{
  "tie_embeddings": false,
  "lr": 0.00834,
  "train_tokens": 143700000,
  "dataset": "wikipedia_en"
}
Each number is 500 + 40 x the weight over its row's rms, rounded and kept within 0 to 999. Layers, rows and columns count from 0. Numbers have three digits each. The size before them is the row's rms in percent of the matrix's.

# up: layer 5 MLP up, 256x64, rms 0.212, rows 0-46, columns 0-63
# down: layer 5 MLP down (transposed), 256x64, rms 0.156, rows 0-45, columns 0-63
up0 105:475460435495552506523454520479589501499525605510488547561424539522499550486476527471438492479483507474468477485514478443446556456540455524502488485478519535453560464539458521485472540477589563
down0 118:488526507544482557489555540510536564455464455450503454463542525493499533443416532509527602469491421516411548478487457530470554553548499479558478515477513525509449559487483472495513463528502550
up1 097:474478476513492495438555507450457553476481466520522481531617529566475441547508525563464521431457520530460388499523525459521521476521495507507553560491415466528487507516514488530474466465536540
down1 082:572509531501516495497507448534596530545464442453497543482517595445397463435506478497470494523457437473508535528434458460493478499532511474579489484566497551502503497544456463504495473523461491
up2 099:494418472454472558453500538514482456477486500548506514509480537555523513494475504514542462503502537552473462424546622534474527572483522498470443559460520486459536500598465475483437493472510449
down2 100:528495519537519443511501560482517542502550510514423531493488468604445491481476459490531495504581532557431499437474490497462558521484486479584439534480472512520527488457490566475434476461583484
up3 099:470501562441567554495574546504500426521482510527467437483518510503538510485421541504471489556546505492420404526494564466489512569537457491493484415507451572484486523501532485532512486513503466
down3 085:435495455520494426549500555561438480490506506468531510496572514461482511538493471551520462518515542489516527526460563489543510425536512509477455437509454518505468520502587379490534426466527517
up4 083:560489471463512479435439461500486546514510458503514562482487512482505537556507526507479531451485503425423555520470539489486475469463515418550458585403591511479558553544485490495487525478482510
down4 096:490508579534470464437447555558457481543430494467492518464537535431482473517457518498554552529511453522514469556482571508499582455453529488457469500495498465410472473495557501488543498544572493
up5 102:520558525469545477511433521542468469457464450484464498563535549460503490536533524465474437433557466535554547475536462498520535520515432471471512448597501488514543463582447496487500518474463573
down5 111:460569504512408524508522519536487497497518495467518533455406515539433483518517465559533551541481524595443505474554478524458473483449494559500464561434453461474497496509583500485493470568499520
up6 110:556442538471518560492410432535463551496519499569463521516522469500495513511539495424561536486457553526520566480550501503462515514517520456486502408501462467546444537494436522510463452496557441
down6 128:486500557547531465496518526464452430517491406415441566498519517433496498553419472417530496479512502536461578515523514571525499521454559467468485488482501491452521503554499503552513524469543471
up7 103:450510473504543500488535519540467475508510497497539471456561466498501554596475459513503535457521494508495443402545528479480593473455485539476517421451482498544515513550562414513485515413529509
down7 115:568500546441523479479456447490534485511461536580432547491439482576514462490539565525472552483488470528461526563515502475538412457495506518519461564517469540555522465539450536492429461508477493
up8 096:554492427479497528551495482547488532453573510490557498468550402487504516430518490490458536421488473461430526557498521448534508474482513548546496562490488504560517472517471543470426521570488453
down8 098:437493519525527524480467532458489499482476549523459472536467550500575458508436494489509466539419458483529416486523493540487477508516539513479540557509575517496441529540425399502542583448495515
up9 109:559531492524492462484500528471422491508503497494435490493485544461457562419493532493528542430533457502513564522543465540454484456518550535550423515553430457442524560499470447514557532486545458
down9 110:519512484462476535527408453521484487528439559494553566536464489528438465480456488535466464473587565502466469458440499478541408529491470548468559505468554548533448488527539454471484484502535499
up10 098:492555453466537482523466580474525470446411501430501524544512434465469561506445608487457550543527495476527579494517546495503496473559506521474481498517503473441520472489421504531484532531455523
down10 095:531560553469511455534551495489533497478477411538475505540557493438519457490467568493473469478498543504466506495471537503513432463547563475411499530443555548588455527456424493496529494472496535
up11 101:553477489455478535533490530496522440512487565477454426476524407561469445485558492449507542497558433546479557465498486475504447488559500441487548523496599495493540453444488539514516492525545473
down11 108:539511550496488530522553516569497549528499517477539529433524526499551489457514531606522485493526494471454502556420460474459523516502511487502464465540470462468446529563463580426461506472426434
up12 104:529496507531485492533528507544544534394514507573497493477529535473533521494434535523462554466493438546466485491499566473449547489518530516467522441413437506592496533465419500440500503461544486
down12 095:530521537495447409530511435507477463510501525496499480497560511487577540501528519474442400469517488451506526535555574552503532513453409495565500513533510431536460566504483492457524507497434494
up13 092:534520539472494440461542512496504504453480501562541494536559538482437485534523442505570458472514536402488453517489507469484512515504485430434430479501507512418544588487494560519572530485456528
down13 100:469461470486518575476500531560463582547537490511433486451483447524482508453532444466486524526385472545522513527543459519542520505514530548537541574502487490469454464491490524513420523587501517
up14 102:491525527434468537561530499558495500453516455508540468494513521585501490483478511473514499457480488419449468521485532489465490524420504477507577513537507478556510468549552493554364544468563506
down14 094:597497532511495492567486448522556461552468460512506445518525558482513477442465523498530485541533448565448483478517488434513562428509515511519423443439567491531522546445455482462512523528453503
up15 103:472561453467514498516466481508492460458545581514601464477507462535464509513576527520528473409544549531491502483481515509527495460561526574478515455492508405435550514513476460531495522430464483
down15 097:489461477488526414461503494425461505510560532505478521517445554461492499511484502556483534522463555550566551426474504410513471513545537522531558425493501537574500467437482505515578524473469508
up16 109:503534473519545453507553544527475541432491596476587579465470493562468521429488492520492503501529513465494529516489538558455546473517466539494566543494510414448499466454466474446527520438471500
down16 106:486522503481542459509516483517557510470480556447518504473437474486462518543462538521496491436541539468434451508519500600426551471456479608514485451528503490530495423443472496527573513472558491
up17 116:500458502530487478537448463464548461494491552504471567433532478425513497467570469512494519497488457557555537519481472596456541527545459478433434480466464536547475540521473544561419489505487532
down17 123:499472496480581487511506506506486489513486559524520441427501478566489533553521525462469565422498483550496521452512516519470539518591520516466458448438434491495407544513400520556488533497494504
up18 123:500497499512517529495417457462552437430481525547404531541504535565473508410518518587493458415493523444509461494516500518458537487512530553514568498439577506493516526450502496471498520478512513
down18 139:489494471557421572472479491469491532409416520556491540538475569460486532446534507613470529489524528516456559460535467568505543476445474524516514494448478470481564487508471490507491497529519527
up19 095:459465465556572472520504491481512566534468520489518521557531537460440508496450526500499519496473452589505496448562434494427614449463500510464505494476473516491494478472520550521443516585547532
down19 088:577458505538542535590554479438463446509468522450491477444429466474456523477513520478493572462570582522506476524615506521444508516461537498527471484452493520508508479480478541520516549483520519
up20 095:535479454435426509487493437486495462469566528472524505405565520526508507504491552594553501438536500539469475500474480584519438498497476463516496557480537487545488506512522513522430525410534514
down20 097:487541583458451530459457500540490530554522522462578466466522454481493500502537478566566457509514486554513555434490481517489580512481481431442477548476475503396558511443514467520457476511524503
up21 105:555541577464459507509474494521499398554501495403524485516526509500493466446506525519509443444566508518472520592539493493493463529520497525572481503558500456527450521477475463512414477473540569
down21 110:533631518420508436462474448480474473534514508480503493532481508481523469487413500420465451536535472539505518526502518536450497512532507585535511568531523535543462454484536499538507469482431541
up22 109:522497539513513466483422549552474471512475478464477516503447560462497498495502549469432461490570457497509554498522464479489595517454498510483441510541487499421507552444486561416535545573564512
down22 111:541538436485548522521533503467476471524531494463584500461562518463520484511511523558469471518490556540518562512495464545455484499542447444481576495519484540524586501403409488443488470498475449
up23 104:454511526499487445484502489641491495480502542548508549435483434509520436484530537525494536453495479516486423523536543504510486502517510483526527445529434540580521550430513452570444473507495524
down23 092:447485485562439515545491609453484488529499511451446570555497482518557470559529459494469502504456512484469547543537408535504500508487440522473486554483503499495506414569511511444506513483550443
up24 108:475472531515529506425478519521531458544445509530458450494436466508534473496481466454457523563510481457514539578573509561456486484481572493556525523536512494422479499374494517522483510530563478
down24 110:512533571554479469526470440456519495459577510506509561526435494468446529469559453528529460550529479508492491481472446489508442489520468484497505565530448413446536577520576516487472479531429520
up25 104:597547511427491478504458519556470490497524534509502462495484465522562514519495456530479508570495510511523443528512573540551474500452530476438487407471508433450570475543498493487548506482472401
down25 111:478517456546534533405549482488541484490549505474451512503547501474401456506472458469421447503538458550503581524514566422534497522502473479478493431541499527548513493521484545483426526515515548
up26 100:463495490538561509465482497532521504503546495535531585546535484499526405513475487529473524484499521463498497488484466571499542522518482458411386514496550502475558512380488494483498517443499570
down26 105:472525495494508501509498517486472462450525486540525499452465459493497598514444437526537472545584492512541500579469557499470533507482468508566489593534374465526468470463515449532537465511471493
up27 117:435527498549552534547458441532507443462523516496501512545583495455520548499453527509501524553524494440522488516499490526529465435465542515511543462458510586431451464519444548512460560496410464
down27 110:447476444457523496546454515451471501470551477485565534512556502421475525489504513517539537547484565438482553463539466476505466498503481565520533456556506622494478531476503442540522474410495498
up28 114:512533441437539538499493526528532504439471475471505510430554557529490413489509484533544505432551527495410501464524457476507547447522468503499488558494481421559579513514534470553436512454475517
down28 136:512536511511483523463496569576514453510504492442561476495488467471456488426424517417499488543504519571477469560519567505561447513470529500567509517492515447452428448510539467515467548460497556
up29 102:522446499438544455544544537498537536598441576519538477458559505460502475518384539538463512503542557476499420481529551536460503494471470471515491477507535463485521514468495480543447447478515465
down29 098:492576534510454505442500448532485487488464438547480463541517477574583560502528527435497519485512394485565470487460565537549442429468513481540541478507549505504490499518437522449515523518489513
up30 102:535483487544444545481568544444517536522481520456565506505565497449453498441477513558497542466520495517455614553499552526507489437452503527489445514416485470513459474446432521518494547484497466
down30 104:490563531475586480493452451561497574558447521482496526489491532478541496566466446453541473460535454498507500517516475472514454558438510565440538522571544455472430462511573516475526508472502471
up31 112:538444548452524529455433499526509454470542459553544443506443572503490522476577512549483447513536440545513479531418466558501517497495461518471546587506496462511448474443478560498445508494512517
down31 109:593476602474545487445416513573481525532405536421516572517509504534479495548513522580515469490485479516479539535430472492556507502501492480516446501535497471461514464498494503481446548495476507
up32 100:488472528551488489497512466574432499493456526567450484526511498583451560455499436602442486508542475523499497497566519494480466499558489452507526441488479547516509494463505410500514513513464406
down32 091:512474437456491448536529512478501554514535514485466586482471536443536441419545531460481497469472507477500525504530502512528475533444489558484511434522489581497494502473401604502441539503480554
up33 098:457466473432530464436530499503502460542515520558503551523497549489494550442534451502520557555476466404476505599496451495516484604541461495464521530463487504449502551508491512461518474424521534
down33 111:531539468567401522504511449456475503499506451455566447524502459514475479467522531465507586478473429574496522484519478514461516481476570503514493430509499558497513495518487568577480460595482495
up34 106:581409545468485571477514479551493485526487494492574440525525511517544460548460436439546492448524582484493489445480522516468542434508518470455502524495531480490519518459581571518532463516484464
down34 101:435523493475484450559431507490533454530522536517466445437492497509469520541547499480494463500557515467521525503573542523566414565538452538412481432514467496488485478532452426511511548557500483
up35 094:499572451477544479456461527510555525512521547483460502496518516601430478433530498477491532449578496571501505446455472556473504524525438505522461539535520462483454550455489498417520502534535565
down35 106:503495505449512449533507485459439498496501508562460466518588470556557533535501517544513468507475465468569445551425392479523520458443494503508506491426498495457484546547525461543575507447510475
up36 115:534541422520531534416507513516487481491513517542503468494523509533550390525448453473465443531495519475476465563517558525456451515488506455512528532546483452520558572421521552516576486482452496
down36 104:503488456505546539479543489517493471509527519550521472461460506384510533566469495470495530556516477508473573530547466604411480483545476451470452569563544479509529507489490496428529505540464511
up37 090:532527448469528498472466482464467489506489516499477546500520462549570500533579572428494521506496518479534537447524533489448419513518530550437546438471477509486540578552531451570431514472449461
down37 088:500537502473419465528458472477497471482559473531533482515493570506421474557521553494448533472463509522579451487483526499525545477583505462484492495543568459487491408407517517470502534470569495
up38 099:543489474450452457477540547456577430454460501514519488502466518484407572478503424521483487514552528460482492547591537507461488573467528501542508501530468474465545454511564456501472527501560529
down38 108:490438522568512581441477526554451522497470454543469512439536523472560483467487502453470539516495481510466536522494530533476580433492574503499530549477526522511485501491508464520468497401460608
up39 095:514445544497503493435502479519482549471525506446553507483589482487472472453504414617510491488545457521585498455515506584469474469481472443548557458477507524486516471501541464517438487498556505
down39 121:472517492436513514509523542496478452534436535527427454494422479521517486546525553451518552523442554499484533538486500463525544566584484478449413546509492483576478498465435559506567509488493504
up40 102:579477525434530509516498525471521487488494583449547549527436518514488524430485432477498495556509542487522528519539533465479440520503539474486461505515503459436596441452457565478554488488551435
down40 094:499507492563491553494478510510469501484451545449560472500573523532488464550431491590467512527502559460513512524567473486466483519543489559517478404465463499583405529502486503473454550520517455
up41 108:500520484487527530498476547483520464470438560554501422464532553462587511576500464489433504542580487516480551499474497545428545428445541477443547531483486501515466510505446508506571488521446490
down41 133:504487546491509550477386509488434486527455463526579490479563471481496485546443477519492470512483444523506582458521479556475480505447510484574568532485468519487491487588468488485509579460538453
up42 108:494512534485594545582498536446496538501450485532475480501572557515508496521494446466525555475520481461477477419531558525510550534415459453457507451505455479530525512440523572476503455493429505
down42 104:488493450486539451479600579560504533478629553477452499463479520457497547456552480531549494534442546450526489454513439549461463502528517480547511477521525515448499514459497457458510523479483477
up43 106:512492492515423476526453499396581453517457566559502511627520509492529525461471415520514492520531450486520516463506491432490541536499462493473495533556501529505528516472471528512503476447578490
down43 100:468457500508506495514451506458569526527384482586517492552497608491498441477495488459493493474556454524567523495523458491458542481490439510488422520475587454528551488473514534514502535505505467
up44 127:518452516526543522535481482533461548439514569435444510576557451463473447543546466495494526481532457461545565463568561470501492412481462485439538462505497490488499436468477532529526537547463507
down44 155:554564552533531506477485457504483464568434473470471564523574545509493451539467525500471457495518524490436518532446538544400500471424508498519473522573531520532486477470456516465500469406476485
up45 094:473467444442497566470419584524456541527483551470418500491512531559435490531495550510484550493515548471456502511527478460534487521456488517523456483498422512594506592507494446496533531502473504
down45 107:517514519474554480497528457442519484433530465493519488471503488429456542525482515441539498461531490582481544442536481526529570572530437456493468461499492483516561488509445556599531525583467509
up46 106:484428492463429529526532524488440478478559561554453473530497544442495514512401533530544540515518455468452478549540507477483508484569543439501479470443490486511493490508503549503442599564491473